config.toml
parallel_block = false
lr_mult_down = 0.7
lr_head = 0.00447
Each number is 128 + 24 x the weight over its row's rms, rounded and kept within 0 to 255. Layers, rows and columns count from 0. The size above them is the row's rms in percent of the matrix's.

# layer 5 MLP down (transposed), 320x128, rms 0.105, rows 163-180, columns 0-127
size [ 99  98  94 113  90 104 102 100 102 106  93 107 101 104  89 114 108  95]
[[128 126 113 140 132 141 142 160 182 118 125 126 115 149 118 147  75  94 123 167 142 123 103  94 130 119 129  84 107 127 120 112 118 127 100  69 138 109 144 111 114 154 135 114 116 184 106 149 154  88 156 110 173 141 157 148 132 156 151 126 155  90 104 107 161 151 119 141 130 152 132 140 183 140 110  86 123  99 114 137 123  99 142 107 143 140 177  89 125 122 105 123 149 127 105 123 143 153 124 150 151 117  97 120 167  97 133 129 166 112 149 119 117 107 125 121  96 140 117 104 189 137 157 107  98 153  85 147]
 [155 118 143 150  76  78 144 154 101 121 107 134 120 135 122 127 192 121 166 144 111 103  90  99 126 158 126 179 136 130 134 124 132 175 146 122  78 123 120 117 123 139  95  97 160 124 158 151 122 174  83 116 181 150 109 146 115 132 146 150 150 121 105 153 125 143 148  98 126 171 136 123 109 126 151 131 102 146  98 100 140 135 121 112 128 125 137 139 100 112 146 137 117 114 118 135 109 130 116 113 141 144  81 119 150 153 126 180  93 105 135 168 110 125 149 136  91 113 138 114 143 156 115 165  82 119  89  90]
 [124 156 123 153 126  83 183 136  72 131 117 133 114 150 152 131 123 163 104 131 137 164 196 131  86 133  93 143 124 125 125  67 117 117 113 117 136 128  85 133 169 116 100 111 134 111 122  95 119 124 163 113 147  78 156 123 105 132 120 125 118 126 139 155 129 167 122 163 126  88 124  84  99 137 146 121 135 139 127 156 165 134 113 114 143 127 116 118  60 141 106 129 142 158 181 175 145 124 134 100 134 126 147 150 160 117 131 152 114 137 127 105 146  99 140 159 127 124 119 114  79 107 119 145 101 127 123 148]
 [120 147 146 135 140 109  83 155 150 126  50 170 113 146 112 118 149 108 146 132 100 195 118 112 185 123 129 125 119 134 123 116 160  94 114 102 121 138 143 150 136 140 131 139 137 131 161 124  95 119 105  81 125 130 161 103 127 132  90 107 102  72 101 138 156 137 161 152 123 161 121 114 138 112 156 131 163 132 152  95 116 119 135 132  86 120 147 151 132 112 127 129 161 107 127 125  90 122 161 106 114 179 128 144 136 171 113 156 125 131 130 122 138 126 189  95 144 133 116  90 131 137 101 103  82 121 136 132]
 [141 118 130 145 128 148 133 129  89 146 146  98  97 126  92 145 121 113 107 129 100 152 179 179 136 160 163 118 165 152 105 118  93 129  94 135 128 130 146 148 136 134 142 115 120 112 152 110 149 107 104 103  91 134 157 160 115 122 145 137 129 119 118 102 158 122 123 127 152 118 122 134 116 176 124 156 111 159  99 167 124 142 130 129 118 148 160  90 111 107 145 106 119 112 174 140  95 118 109 116 151  77 132 110 134 107  97 159 118 144 140 145 135  83 137 110  92 114 205 177  85 130 156 135 142  64 130 127]
 [131 171 134 110 141 108 109 113 165 108 136 126  82 128 159 136 146 121 136 152 152 122 109 140 171 132 162  79  95 143 131  61 111 123 132 141 106 135  85 107 161 130 103 129 154 111 140 116 142 119 123 133 157 113  88 145 127 151  96 103 151 124 138 115 145 121 186 164 143 144 122  97 153 136 112  99 154 136  40 154 137 175 105 150 145 101 116 126 134 147 154 124 149 141 110 133 137  97 119 121 115 140 114 133 180 121  75 113 142 128 148 140 115 111 164 117 136 103 142  99 109 115 148 118  82 137 132 150]
 [145 178 108 167 125 121 115 151 110 138 137 114 104 115 126 146 158 107 128  87  75 109 145 126 119 127 170  93 126 147 117 140 126 127 128 132 126 131 115 133 141 128 134 131 163 112 142 147 135 146 106 106 139 119 141 133 117 124 123 125  61 100 125 140  84 120 142  77 116  94 121  97 155 121 151 119 145 150 124 140 186 150 124 162 178 143 154 149  98 128  50 124 116 147 132 117 107 144 143 123 104 124  90 134  98 157 130 171 145 148 103 120 170 124 120 166 163 118 165 147 138  70 124  95 101 132 134 157]
 [158  92 124  95 151 113 119 113  98  97 130 187 126 105 104 140  84 157 127  84 120 110  90 124 130 126 149 111  92 107 138 123 129  91 127 127  82 153 149 115 102 107 151  92 131 133 135 125 126 104 130 126 162 122 187  95 112 142 130 102 130 124 144 173 181 124 135 128 116  81 147  48 104  98 111 142 166 136 141 110 135 140 129 146 137  82 122 154 145 152 149  84 120 140 162 141 141 145 144 154 174 132 112 120 123 168 160 123 133 117 135 152 162 126 122 134 127 133 136 145 122 169 132 132 137 105 105 141]
 [126 115 114 156 165 143 111 110 127 116 153 118 125 126 126  81 144 118 156  81 149 113 126  87 128 105 120  98  67 135 154 136 146 153 121 110 131 102  93  96 143 131 112 113 186 131 132 143 103 128 134 126 116 111  97 116 105 104 154 139 154 110 135 103 140 134  93 109 162 133 137 136 149 140 130 162 183 159 132 142 132 144 131  93 148 127 123 150  79 121 124 150 107 152 111 128 116 155 112 146  72 159 170 102 137 130  83 112 122 126 144 156 186 129 157 103 155 147 112 126 181 102 115 145  76 150 126 151]
 [ 87 106 128  97 174 119 136 160 140 112 110 137 115 139 139 104 118 136 114 114 108 111 146 134 118 165 127 136 101 168  93 176 155 188 152  93 126 143 145 139 175 131 120  92 116 162 108 118  90 124 149 112 117 124 122 123 130 115  91  89 135 102 105 118 138 121 118 121 136 109  93 150 147 146 133 151 125 105 141 111  98  90 155 106 168 114 130 141 116 139 147 117 117 113 131 159  96 106 101 113 143 123 137 183 180 186 131 102 158 142 137 120 101 138 132 138 153  88 139  87  79 134 123 145 185 140 137 144]
 [173 147  80 145 107 128 155 125 142 152 104 148 159 113 117 150 128 107  80 170 146 129  64 110 134 113 150 151 156 124 121 137 110 148 126 141 123 127 117 109  75 152 101 144  84  96 166 149 108 145 122  90 151 167 135 144 120 169  88 121 147 110 130 117 107 156 107  99 154 172 174 137 161 147 134 146 100 102 112 116 149 115 115 137 124 114  76 118  97 119 142 135 109 137 107 131 108 122 115 106 111 174 145 125 152 155 125 128 117 126 122  81 106 120 156 126 144 140 138 154 155  96 131 143  75 109 150 112]
 [ 98 142 114 135 108  54 162 108 117 125 142  97 133  97  86 144 153 130 107 180  93 109 171 158 136 124 167 115 155 108 128 165 130  92 112 126 137 117 143 132 102 117 161 126 113 149 114 146 155 125 159 171 141 100 118 140 135 123 149 138 137 137 144 108  68 119 118 149 147 111 136 123 160 144 129 106 106  73 154 120 140  76 127 151 177 130 151 107 149  98  72 117 136 118 113 124 165 127 180 102 127 125 123 103 114  93 137 153 126 135 110 176 127 106 116 132 130 162 151 110 143 128 108  98 126 130 128 121]
 [115 124 129 109 134 128 162 126 108 109 147 122 171 113 110 154 125 109 103 101 118 102 189 116 171  96 115 153 191 125 155  97 117 117 132  95 107 140  97 126 113 158 113 128 115 139 128 163 156 154 122 116 111 146 169 126 134 105  97 198 137 111 160 117 122 114 163 158 177 152 118 148 112 154 114 118 116 113 133 114 136 156 155 125 130 118 132  97  87 108 138 138 142  89 140 166 163 123  96 106 132 146 152 110 170  89 141  97  87 155 121 128 108 136  91 132  89 108 116 115 140 165 125 135 100 119 144 101]
 [135 138 131 129 131 141 150 150 175 132 125 128 132 104 100 149 136 116 114 138  84 111 128 121 147 145 137 165 155 102 145 125  97 157 130 120 105 100 178  90 111 126 142 137 159 144 146 120 107 158 132 162 121 135 132 119 155 114 134 144  98 181  90  81 138  78 160  67 136 149 139 156 132 113 147  95 111  93 116 131 121 128  96 120 131  83 108 115 135 110 165 175 129 171  87 121 129 129 105 147 119 157 131 164 178 107 111  98 185 156 152  96 137 122 124 101 118  87 129 122 149 131 149 119  98 145 128 117]
 [163 154 122 142  95 142 127 109 109 130 159 104 148 129 121 102 102 152 135 105 122  74 138 126 100  93 111 146 109 142 141 120 129 106 183 113 130 109 113 135  68 114  84 130 146 112 138 120 165 185  80  95 136 130 160 133 135 135 120 132 140 135 139 156 125 136 103 118 120  59 117 114 115 171 119 126 138 120 143 129 134 144 144 142 145 117 174 135 178 121 138 129 174 153 167 118 143 119 125  79 133 133 140  94 142 168 124 195 104 124 118 134 133  96 150 133 110 152 109 109  95 105 123 133 102 102 163 122]
 [173 175 104 128 113 154 119 133 115 123 104 107 128 123 154 118 119 115 124 149 107 104 184 146 114 126 121 122 141 126 104 125 137  95 133 117 134 131 171  98 172 175 165 117 127 119 118 145 153 129 189  83 114 160 147 146 104 156 152 170  97 171  80 123  93 103 108  96 112  94 160 130 148 122 145 128 118 158 124 126 116 147  78 141 176 153 134 129  87 129 127 142 134 144  81 114 124  99 164 111 120  81 112  91 130 107 121 127 139 137  92 109 114 130 127 113 119 122 120 132 123 162 112 164 127 176 118 126]
 [138 140 167 135 151 152 106 107 191  90  77 121 133 133 104 163 100 122 124 127 117 137 134 152 146 119 149 128 106 175 135  96 138 121 120 137 158 109 100  90 156 174 134 144 105 149 129 144 145 142 173 136  90 105 109 134 144 131 124 106 137  83 148 129 128 133  74 102 113 124 107 122  98 124 133 128  94 165  95 107 141 110 176 148 124 130  90 196  93  93 115 120 112 159 147 123 125  93 111 147 143 126 101 124 116 160 127 142 121  88 147 155 160 137  87 151 135 125 125 114 141 160 117 139 123 172 117 113]
 [123 101 156  78 146 158 130 155 114 145 120 151 136 140 140  66 131 141 112 110 173 134 112 148 101  90 149  81 115 111 123 124 167 126 128 125 130 106 107 100 141 128 135  94 119 102 129 144 160 183 145 128  82 140  80 137 136  96 148 127 127 148 137 138  98 138  90  89 129 126 103 140 128 130 161 143 134 152 141 131 159 127 128 163 129 109 153  83 101 135 150 161 123  87  97 152 139  99 123 154 148 148  68 144 140 152 128 108 123 132  81  84 174 123 134 152 138 147 102 120 103 150 138 131 136 103 146 166]]
# layer 5 MLP gate, 320x128, rms 0.244, rows 164-181, columns 0-127
size [ 99  95 109  96 110 106 106 102  93 101 101 102 100  92 107 110  97 113]
[[ 96 142 133 172 139 119 113 112  92  83 151 141 111 169 131 119 106 164 149 125 145  96 121  74 119 169 114 110 136  78 111 164 126 114 128 121  98 117 155  98 157 126 100 113 120  91 130 123 130 115 109 149 116 135 116 168 154 125 135 139 118 134 128 131 165 123 148 128 141  87 143 110 157 147 158 117 144  74 188 170 108 151 167 125  98 110 160 122 127  88 124 141 123 143 106 154 132 192  98 102 152 110 157 130 168 111 122 161 131 124 135  92 156 159 151 111 112 103 142 151 150 131 130 161 123 142 122 137]
 [117 150 167 147 157  92  98 160 137 123  96 143  94 156 123  96 162 143  94 123  91 123 138 102 104 120 111 119 129 139 136 136 170 119 100  63 157 145 115 139 123  91 108 149  88 115 159 102 142 101 126 129 135 160 169 135 134 170 112 140  91 138 165 141 148 141 143 114 132 155 125 126 105 154 127 147  73 156 122 159 184 106 131 151 120 129  87 119  89 121 127  79 144 133  81 134 153 121 154 110 138 153 107 136 140 123 128 151 124 117 146 120 145 172 139 160 139 106  91 124 114 124 152 134 117  98 125  84]
 [ 92 132 130 153 152 122 129 151 125 110  96 138 114 143 113 152 131 120 173 131 102 131 120 116 137 119 118 153 100 114 136 139 131 126 139 108  98  99 139 172 109 166 112 123 121 105 143 113 103  68 125 105 134 120 155 132 118 119 160 140 108 171 110 149 144 147 103 164 165  94 135  91 145  65 134 128  99  98 142 128 128 102 157  91 127 125 126 140 168 114 137 165 140  86 160 132 139 130 148 114  79 131 144 121 118 166 133 163 104 132 168  98  99 108 147 160 164 154 100 146  88 104 155 155 109 109 168  79]
 [102 148 157 158 100 130 164 137 163  99 144 162 110 131 129 128  97 156 129 117 137 186 118 142 102 107 141 126 150 119 117 137  91 110 138 135 164 126 158 166 141 171 107 103 144 110 143 186 154 138 117 118 134 132 141 124 130 129 108 113 149 141 144 103 126 131 129 100 184 131 125 137 141 120 125 157 172 104 141 110 118 114 132 147 142 143 106 123 186 162 148 131 164 103 140 143 142  93 162 147 145 144 102  74  72 174 141 132 110 126 141 162  83 139 121 163 100 127 158 130 108 151 165 157 131 127 124 168]
 [128 143 104 139 105 117  98 136 114 121 148 127 146 137 111 108 193 132 141 141 123 120 143 120 176 165 105 173 101 148 146 112 135  75 125 147 163 124 106 180 138 152  99 124 151 129 144  92 122 143 120 198  90 157  89  55 122 110 136 153 134 117 120 121 147 105 129  93  80 150 118 125 173 133 116 162 153  86 120 174 146 170 117 122 116 118 142 143 132 126 169 108 138 105 116 131 137 143 112  96 125 138 148 121 104 124 122 115 143 136 119 144 181 115 162 139 105 123 133 122 137 129 126 162  98 117 115 130]
 [118 143 111  98 101 146 128 110 102 137 154 140 126 129 161 105  91 136 103 129  99 152 141 126 135 135 111 127 151  87 167  83 127  84 105 141 105 187 183 130  95 163  91 148 126  96 100 143 138 120 173 134 152 169  90 125 141 106 107 163 114  72  88 138 102 134 128 161 126 104 137 154 145 134 127 144 171 146 148 115 129 137 154 132 105 130 140 103 106 133 136 108 164 122 126 110 143 150 139 147 145 186 125 137  99 147 118 116 127 150 120 104 200 121 108 109 113 142  95 139 125 102 119 118 131 125 155 105]
 [ 60 170 130 154 127 132 109 120 115 145 118 151 140  95 100 159 136 134 138 107 140 139 139  93 124 113 105 121 109 129 146 111 118 117 107 119 176  83 165 153 132 150 129  78 106  98 104  95 167  96 112 117 158  88 158 129 148  94  81 161 116  85 157 124 111 156 104 112 130 132 120 168 114 140 147 118  91 125 134 144 149 102 121  86  99 117 107  93 125 122 148 134 103 141 151 109 136 121 123 152 116 174 101 122 127 130  99 100 153 104  95 127 143  87 157 112  91 102 114 119 113 111 140 129 135 139  75 105]
 [124 110 168 147 128 163 106 157 117 156 122 151 149 151  94 129 125 127 123  94 118 149 155  88 127 126 146 103 119 150 114 125 181 142 130 153 130 136 101 131  98  99 141 131 130 159 154 165  96 137 167 144  97 138 109 103 105 128  97 117 139 160 124 107 108 126 128  83 117 100 128 174 154 124  98 142 169 131 130 104  99 123 122 114 153 115 121 180  90 132 159 163  90 140 103 133 142 128 152 137 131 160 163 154 112 156 149 132 130 178 133 122 169 151 180 156 138 110  83 133 107 131  85 124 129 168 146 172]
 [137 120  92 140  98 114 139 132  96 107 110 157 124 120 140 131 142 114 162 188  82 143 141 147 158 137 164 128 116 147 141  99 116 105 135 113 165 113 117 107  68  88 143 146 129 137 121 144 144 130 131 126 124 143 130 126  93 183 157 120 140 140 107 131 139 115 135 124 107 123 116 171 139  91  80 135 180 157 115 141 158 120 111 109 112 128 117 168 145  63 145 132 107 117 132 120 136 142 135  99  67 155 123  99 166 110  79 122 103 145 128 135 144 137 110 177 153 114 147 168 165 105 106 142 110 147 139 138]
 [100 132  91 119 122 150 138 124  86 127 158 140 129 150 133 132 118 174 111 142 127 152 111 118 173 133 142  99 103 120 116 182 125 129 112 116 119 101 149 162 126 104 132 106 148  81 112 150 163 148 149  90 109  80 149 147 120 113 127 147 126 139 119 101 173 123 119 141 114 157  92 144 192  96 122  87 149 195 129 114 113 124 133 127 114 148 128 141 124 117 105  96 103  93 146 149 167 114 128 106 109 113 124  93 126 138 136 156 185 155 111 161 136 147 122 156 137 128  86 112 129 160 110 124 112 162  87 158]
 [154 136 120 166  99  93 152 129  78  78 117 127 109 159 132  83 153 161 123 160  80  90 110 101 114 114 147  87 109 120  96 148 134  96 127 169 138  92 128 136  63 147 144 109 131 163 140 142  84  92 170  99 154 138 172 144 138 121 182 129 137 171  96 152 148 103 163 142 123  90 158 132 137 130 105 107 131 112 122 121 135 154  88 156 110 126 144 137 141 144 121 135 153 144 120 100 151 139 119 110 113  95 134 157 145 126 151 108 158 152 112 114 143 122 136 123 131 155 118 140 136 147 133 164 130 132 129 138]
 [ 96 123 141 133 132 128 133 138 116 165 150 155 166 106 113 144 122  40 140 112  93  98 100 130 122 122 141 129 145 108 158 138 162  89 124 121 105 133 105 130  77 124  79 136 138 140  81 146 125 152 141 146 154 123 136 187 138 113 113 131 126 163 122 132 128 147 129 149 144 139 156 118 150 137 106 147 152  95 123 161 140 165 106 149 133 170 175 123 125  97 138 126 106 123 116 156 134  74 112  98 133 136 127 155 162 147 127 141 147 124 128 126 117 119  98  79  96 134 132 101  74 128 133  77  81 120 143 129]
 [110 111 119 104  84 109 106 112 124 130 109 123 156 110 123 102 115 160 116 128  97 135 150  71 103 104 139 120 159 172 121 159 152 113 115 142 145 132 187 122  84 170 123 133 134 138 131 112  86 122 130 128 129 123 131 140  93  65 116 129 155 166 127 120 106 141 151 169 148  74 125 114 137 122 126 140 159 120 139 136 147 148  62 187 137 122 132 164  97 112 123 138 173 122 188 132  95 103 164 128  96 129  98 113 136 113 137 139 100 126 133 149 123 100  88 110 130 128 104 127 104 111 127 115 125 140 161 132]
 [ 97 113 137  94 122 108 152 135  98  72 123 123 140 135 131 162 168 150  96 138  60 114 150 113 117 120 131 106 113 155  93 115 110 104 127 118 101 122 131 102  89 111 141  75  48 150 130 127 138  87 105 132 136  92 137  87 124 135 100 109  61 135 137 124 141 124 157 124  75 151  97 147 130  99 100 134 109 121 115 136 105 100 110 120 120 163 119 108 104 125 149 111 130 126 114 115 128 122 119  89 124 113 119 151 132 191  98 111 124 137 134 120 112  79 114 153 158 117 141 119 116 105 101 139 110 120 131 116]
 [148 147 147 147  85 178  92 146 107 155 149  96 141 150 140 131 131 134 147  97  89 104 129 116 120 119 123 126 124 145 156 148 115 131  83 153 171 123 145  57 155 141 130 117 143  92 113 126 152 184 146 121 114 141 122 148  88 151 114 169 106 102 148  97 124 151 101 107 109  78 107 139 138 134 117 133 189 149  93 125 157 156 108 137 148 138 152 125  88  99 139 169 130 107  98 121 148 103 118  63 147 118 130 151 114 110 108 125 122 129 156 112 156 141 134 124  97  95 134 120 117 152 107 147 134 148 109 128]
 [135 161 141 172 125 133 139 130  99  85 107 122  99 129  97 119 152 165 126 125 158 118 193 152 159 126 117 145 111 117 129 132 145  89 127 103 146 103 101 164 155 100 130  99 133 116 154  80 121 123 122 197 137 150 106 136 101 126 106 139 161 131 111 116 118 131 161  92 134  49 130 111 140 111 127 133 121 108  99  93 142 128 161 123 121 168 145 118 117  91 132 124 131 109 143 141 121 131 131 138 151 148  90 109 170 111 148 119 137 143  97  88 124 142 120 147 120 165  97  98 158 133 103 181 134 103 156 109]
 [131 131 164  95 137 130 105 135 138 154  90 110 143 143 121 181 143 106 125 117 111 119 146  93  99 160 122 124 125 150  89  92 121 110 126 145 132 117 111 176 139 124 162 148  99 141 144 168 121  98 141 158 193 136 126 165 119 107 118 152 147 170 137 114  98 178 100 105 177 133 151 133 123 118 139 112 184 154  94 152 145 128 139  91 152 151 137 104 135 103 120 104 137 129 108 137 136 101 129 162 150 153 133 121 112 151 148 125 152 144  73  99 138 160 155 128 139 150 154 130  78 150  89 132 164 140 124 150]
 [125 142  97 114 107 133 128 152 138 129 156 128 152 145 165  58 162 156 117 101 141 101 106 139 110 121 142 122 157  94  90  91 158 110 161 141 115 129 139 138 147 138  81 126 104 134 127 122 105 113  98 150 102 130 138 139 191  94 152 183 156 166 143 120 155 152 146 120 128  90 157 112 140 121 178 121 134  96 101 109 134  90 144 185 109 117 113 119 124 153 147  99 138 111 138 158 151 139 109 108  75  92 113 124 128  88 122 139 119 130 153  95 133 139 136  97 125 147 120 111 116 112 123 130 180 141 134 103]]
# layer 5 MLP up, 320x128, rms 0.262, rows 164-181, columns 0-127
size [102  91 113  80 107 102  98  96 108  89 112  95  99  96 114 110  94  99]
[[155 151 154 125 153 166 137 126 157 150 116 131 162  97 140  79 142 139 143 171 122 108  89 104 141 107 123 148 161  93 158 142 132 126 168 123 162 154 108 148 160 161 150  95 134 154 139 138 157 135 156 161  64 168 148 163 149 145 121 137  89 139 128 144 146  87 132  71 101 108  90 120 106 147 139 119  92 171 118 125 127 146  92 158 124 142 123 129 130 132 159 124 131 133 144 123 122  99  89 125 117 122 142 143 118 119 137 107 149 126  88  84 132 141 135 142 136 163 111 135  98 169 153  90  91 117 109 137]
 [131 137 130 116 127  75 159 105 126  89  97 125  59 147 137  99 108 113 141 117 113 140 129 150 138 153 163  90 134 160 107 113 132  98 119 120 122 130  82 121 106 124 119 147  79 146 164 135 117 124 167 109 121 134  98 160 122  95 103 126 148  92 130 132  87 120  98 163 134 142 107 147 131 120 119 145 115 104 144  85 122 147 118  88 104 121 138 129 109 117 124  98 125 127 150  77 124 108 137 144  87 119 120 122 144  98  87 138 158 131 120 138 114 128 139 129 145 133 178  82 213 138  89 129 103 125 137  96]
 [125 170 102 108 134 143  90 145 152 134 158 142 129  91 199  96 148 148 127 102 116 112 140 155 128 113 123 149 189 119 160 151 149 110 134 116 107  98 131 139 170 139 105 145 133 140 121 120 128 130 140 114 144 125 123 133 127 105 107 171 157 115 123 150 139 125 134 128 159 129 108 139 115 114 157 102 150 103 144 139 111  79 124 155 170 149 124 147 107 181 151 137 188 103 137 131 124 156 100 143 116 162 162 136  94 163 137 107 121  95 124 125 148 164 176 141 146 150 151 103 113 160 181 105 112 114 156 160]
 [146  95 154  96 132 109 125  94 110 158  96 111 135 106 125 128 147 155 148 169 116 126 163 153 112 123 115 123 141  79 187 148 128 128 122 116 119 116 113 104 155  93 148 115 130 162 111 150 126 158  89 158 117 151 114 133 116 125 133 123 119 144  96 129 121 135 108 165  79 156 112 136 139  96  92 136 114 148 174 127 124 114 118 171 148 117 123 100 108 149  95 114 112 119 136 110 130 138  60 118  95 108 114 139 115 118 114 104  80 129 107  77 122 147 115 107 131 158 105 161  75 178  79 127 116  97 146 131]
 [148 109 154 126 148 117 133  98 145 133 115 131  77 130 156 121 119 125 130  90 174  92 140 132 120 131 122 126  87 174 169  83 138 141 136 123 112 144 120 133 103 148 121  86 131  89 141 106  73 115 116 124 153 139  97  83 118 152  90 131 113 147 127 116  97 132 141 155 184 128 125  69 134 148  92 179 152 115 120 105 143 155 133  91 136 137 106 139  88 150 154 135 140 108 132 128  85  94 109 124 185 125 148  98 127 123 113 117 113 139 150  99 124 120 124 144  89 150 115 151 139 145 113 106 155  79 139 119]
 [139 147 117 149 141 136 130 106 169 167 148 137 106 126 175 159 124 102 156 122 181 133 108 136 126 175 113 131 130 124 128 166 134 134 158  92 117 123 127 120 104 154 119 144 133 162 128 150 106 169 102 160 102 132 155 165 174 114 132 108  85 146 136 147 112 176  91 127 150 116 113 105 149 148 135 153  79 152 159 137 126 141 175 117  94 130  99 118  81 134 162 149 143 108 124 159  88 163 117 134 138  96 136 155 135 167 128 124 137 151 136 103 152 132 125 120 114 143 107 160 166 146 144  66 116 103 116 132]
 [187 103 123 151 103 103 120 135 147 182 140 130 162  82 113 159 126 126 147  94 181 122 115 156 132 119 136 115  64 137 121 126 102 112 100 159 132 141 145  81 138 150 121 125 127 154 185 105 110 174 114 107  89 121 127  86 159 139 144 147 118  84 131 115 162  90 121 111 138 140 153 108 126 114 134 139  83 131 141 141 149 149 139 132 173 114 109 142 119 125 171 108 148 109 133 145  92 170 143 140 120 101 156 146 146 104 161 116 127 147 157 139 128 137 113 117  99 139 141 105 119 160 107 142  96 112 154 150]
 [ 96 150 125 148 167 113 138 104 135  84 102 112 120  92 123 135 141 120 127 116 122 111 165 110 135 150  91 159 135 101 165 115 138  88 159 142 143  77 152 119 147 143 144  99 184 120 123 176 110  79 115 147 127 138 130 145 148  80 160 134 130  93 157 114 137 129  86 168 122 125  99 127 120 112 148 117  98 107 126 146 152 113 155  99 118  97 120 110 100 145  85 103 154 148  88 126 123 136 151 105 123 152 145 114 125 125 105 133 184 101 141 137  92 127 133 158 119 142  99 102 127  77 152 101 102 124  88 130]
 [130 134 115 128 161 163 134 147 107 123 166  82 159 137 126 117 135 103 153  94 127 141 137 110  81 139 131 104 120 118 158 139  95 118 137 126 101 136 161 110 155 124 147 152 134 140 182 163 126 133 136 116 106 116 107 186 162 136 108 141 131 121 146 142  84 136 136 139 125 128 169  95 117 125 122 100 144 145 128 122 150 131 130 151 181 153 137 121  75 147 128 151 128 151 136 163  74 134 163 180 110 167 150 146 115 161 141 111 178 118 126 123 172 136 128 107 120 167 131 106 136 151 180 104 122  75 137 133]
 [132 149  97 146 150 140 152 179 159 123 156 170 139 104 153 148 128 110 103  94 131 166 117 104 179 163 183 142 130  95 121 100  96 135 141 172 138 152 132 122 136 168 125 139 148 117 129 168 160 125 131  87 116  66 113 101 115 134  98 152  94 140 124 153 123 142 119 139 116 133 138 154 145 180  96 105 170 130 146  86 142 130 113 124 150 146 131  85 115  99  97 119 107 104 139 156 142 102 135 133 119 154 150 110 122 123 146 117 170 163 140 145 140 132 114 129 162 110 146 138 118 100 148 138 160 165 130 162]
 [138 129 121 140  77 124 106 117 129 118 115 131 146 153 118 174 159 157  92 105 158 103 135 130 151 147 116 129 136 126 118 145 140 125 162 195 125 136 149  76 112 136 133 125 162 126 110 122 123 142 139 109 100 165 158 148 130 129 156 123 139 173 106 131 129 101 117 179  97 140 115 122 121 105 123  37 143 119 144  79 139 134 125 116 133 101 140 140 128 158 114  70 112 152 139 110 112 128 101 142 137 100 145 138  82 102 172 155 122 178 103 131 119 138  87 154 143 123 102 130 113 134 130 114 168 117 157 103]
 [ 93 144 156 116 147  87 123 109 123 146  69 126 132 170 118 110 109 163 132 100  88 144 150 127 115 115 138 159 132 143 167 159 154 119 125 161  88 145  87 151 137 128  95 159 118 149 117 128 112 128 180 134 120 109 133 177 136 120 152  94 143 126 179 149 149 128 161 198 103 139 117 136 145 104 158 141 146 129 145 115 118 140 143  92 117 110 152 101 112 153 140 154 132 136 122 132 165 102 111  84 136 127 137 134 139 122 124 111 146 130 130 125 170 128 118 138 148 168 137 134  86 134 182 174  81 137 117 111]
 [146 123 103 111  98 108  90 126  97  92 156  98 108  95 110  94 124 148 116 155  87 147  97 113 135 141 137  96 128 135 148 125 122 155 103 121  79 148 140 142 128 135 171 191 140 141  98 139 147 114 174 141 131 105 121 141 114 161 132 109 127 158 124 174 109 114 130 146 133 140 130 158 135 150 154 102 124 148 137 121 100 184 145 130  79  98 134 143 148 125 122 129 137 169 121 140  68 183  91 114 152 110 157 102  92 148 119 183 112 117  98 120 118 115 126 150 144 130  86 136 122 135 123 161 120 141 158 117]
 [154 136 124 142 117 127 112 151 125 169 123 150 120 149 140 134 135 151  98 109 175 146 138 142 167 143 153  94 144 141 129 138 147 189 149  98 148 135 141 154 144 124 163 174 201 155 141 153 139 129 142 153 133 143 134  86 131 127 157 111 165 141 104 147 114 129 168 164 111 169 103 141  84 129 126 125 144 131  87 140 123 143 138 106 118 130 101 135 105 169 132 141 166 137 111 145 167 161 139 172 113 170 135 146 140 130 117 136 126 138 148 133 158 146 144 184 159 117 186 111 140 141 147 114 118 165 119 107]
 [140 171 120 150 125 137 146 139 149 115 147 137 144 120  93 110 149  97  86 148 141 180 109 112 145 136 126 153  88 117 157  97 126 105 127 114 124 114 186 110  71 116 133 116 159 141 100 133 117  84 116 140 153 107 145  83 144 104 154 148 113 143 123 176 165 138 133 117 129 121 147 104 100 110  83 158 113 136 155 120 144 113 147 124  93 137 138 145 147 120 114 152 109 132  94  98 167 102 136 153 157  99 168 157 105 146 119 121 129 131 106 140  78  95 133 149 118 168  97 137 132 107  86 118  80 123  91 113]
 [132 154 112  90 132 160  72 145 121 116  86  77 120  67  88 107 102 126 139 129 148 122 107 132  97  93 103 109 108 150 139 134 116 123 132 145 120 129 122 105 130 136 140 106  95 111 152 157 143 128 112 101 146 153 127 142 180 141 126 136 101  93 106 111 128 169 130 117 114 103 155 117 157 120 143  93 109 160 156 180 118  86 164 152  91 150 134 119 147 103 152 160 118 158 151 115 119 166  82 124 120  89 116 148 128 134 178 111 101  64 136 120 129 129 116 120 148 132 147 114 138 137 142 142 142 140 152 156]
 [121 140 125 132 144 141 156 109  95 157 135 146 107 153  71  70 143 121 133 146 148 137 113 132 127 161 134 101 170 100 121 117 128 128 146 103 144 139 147 148 112 100 112 149 111 108 104 161 141 118 165 123 129 116 160 181 111 134 151 152 148 132 108 131 128 137  83 141 143 157 128 137 166 106 135 106 155 172 140 122 138 107 129 116 151 144  88 107 134 137 111  96 129 175 171 132 157  83  80 154 160 166 113 137 154 174 119 137 127 102 120 119 155 127 134  91 124 127 139 136  41 121 115 143 124 155 154 149]
 [ 83 123 156 138  90 119 148 130 112 147 117 134 136 144 138 114 139 142 145 164 174 101 158 132  97 122 124 150 101  94 167 153 131 133 127  70 122 177 141  80  68 111 134 112 100 135 131 144 102 111 144 141 166 126 164 150 155 180  99 134 105 154 141 147 123 129 128 158 135 132 155 106 113 134 110 125 161 116 126 144 131 146 106  77 137 130 114 114 129 133 115 164  84 137 131 157 126 136 132 137 182 115 131 150 173 138 147 163 154 121 150 122 128 136  76 103 120 126 151 141 159 136 153  93 138  80 163 143]]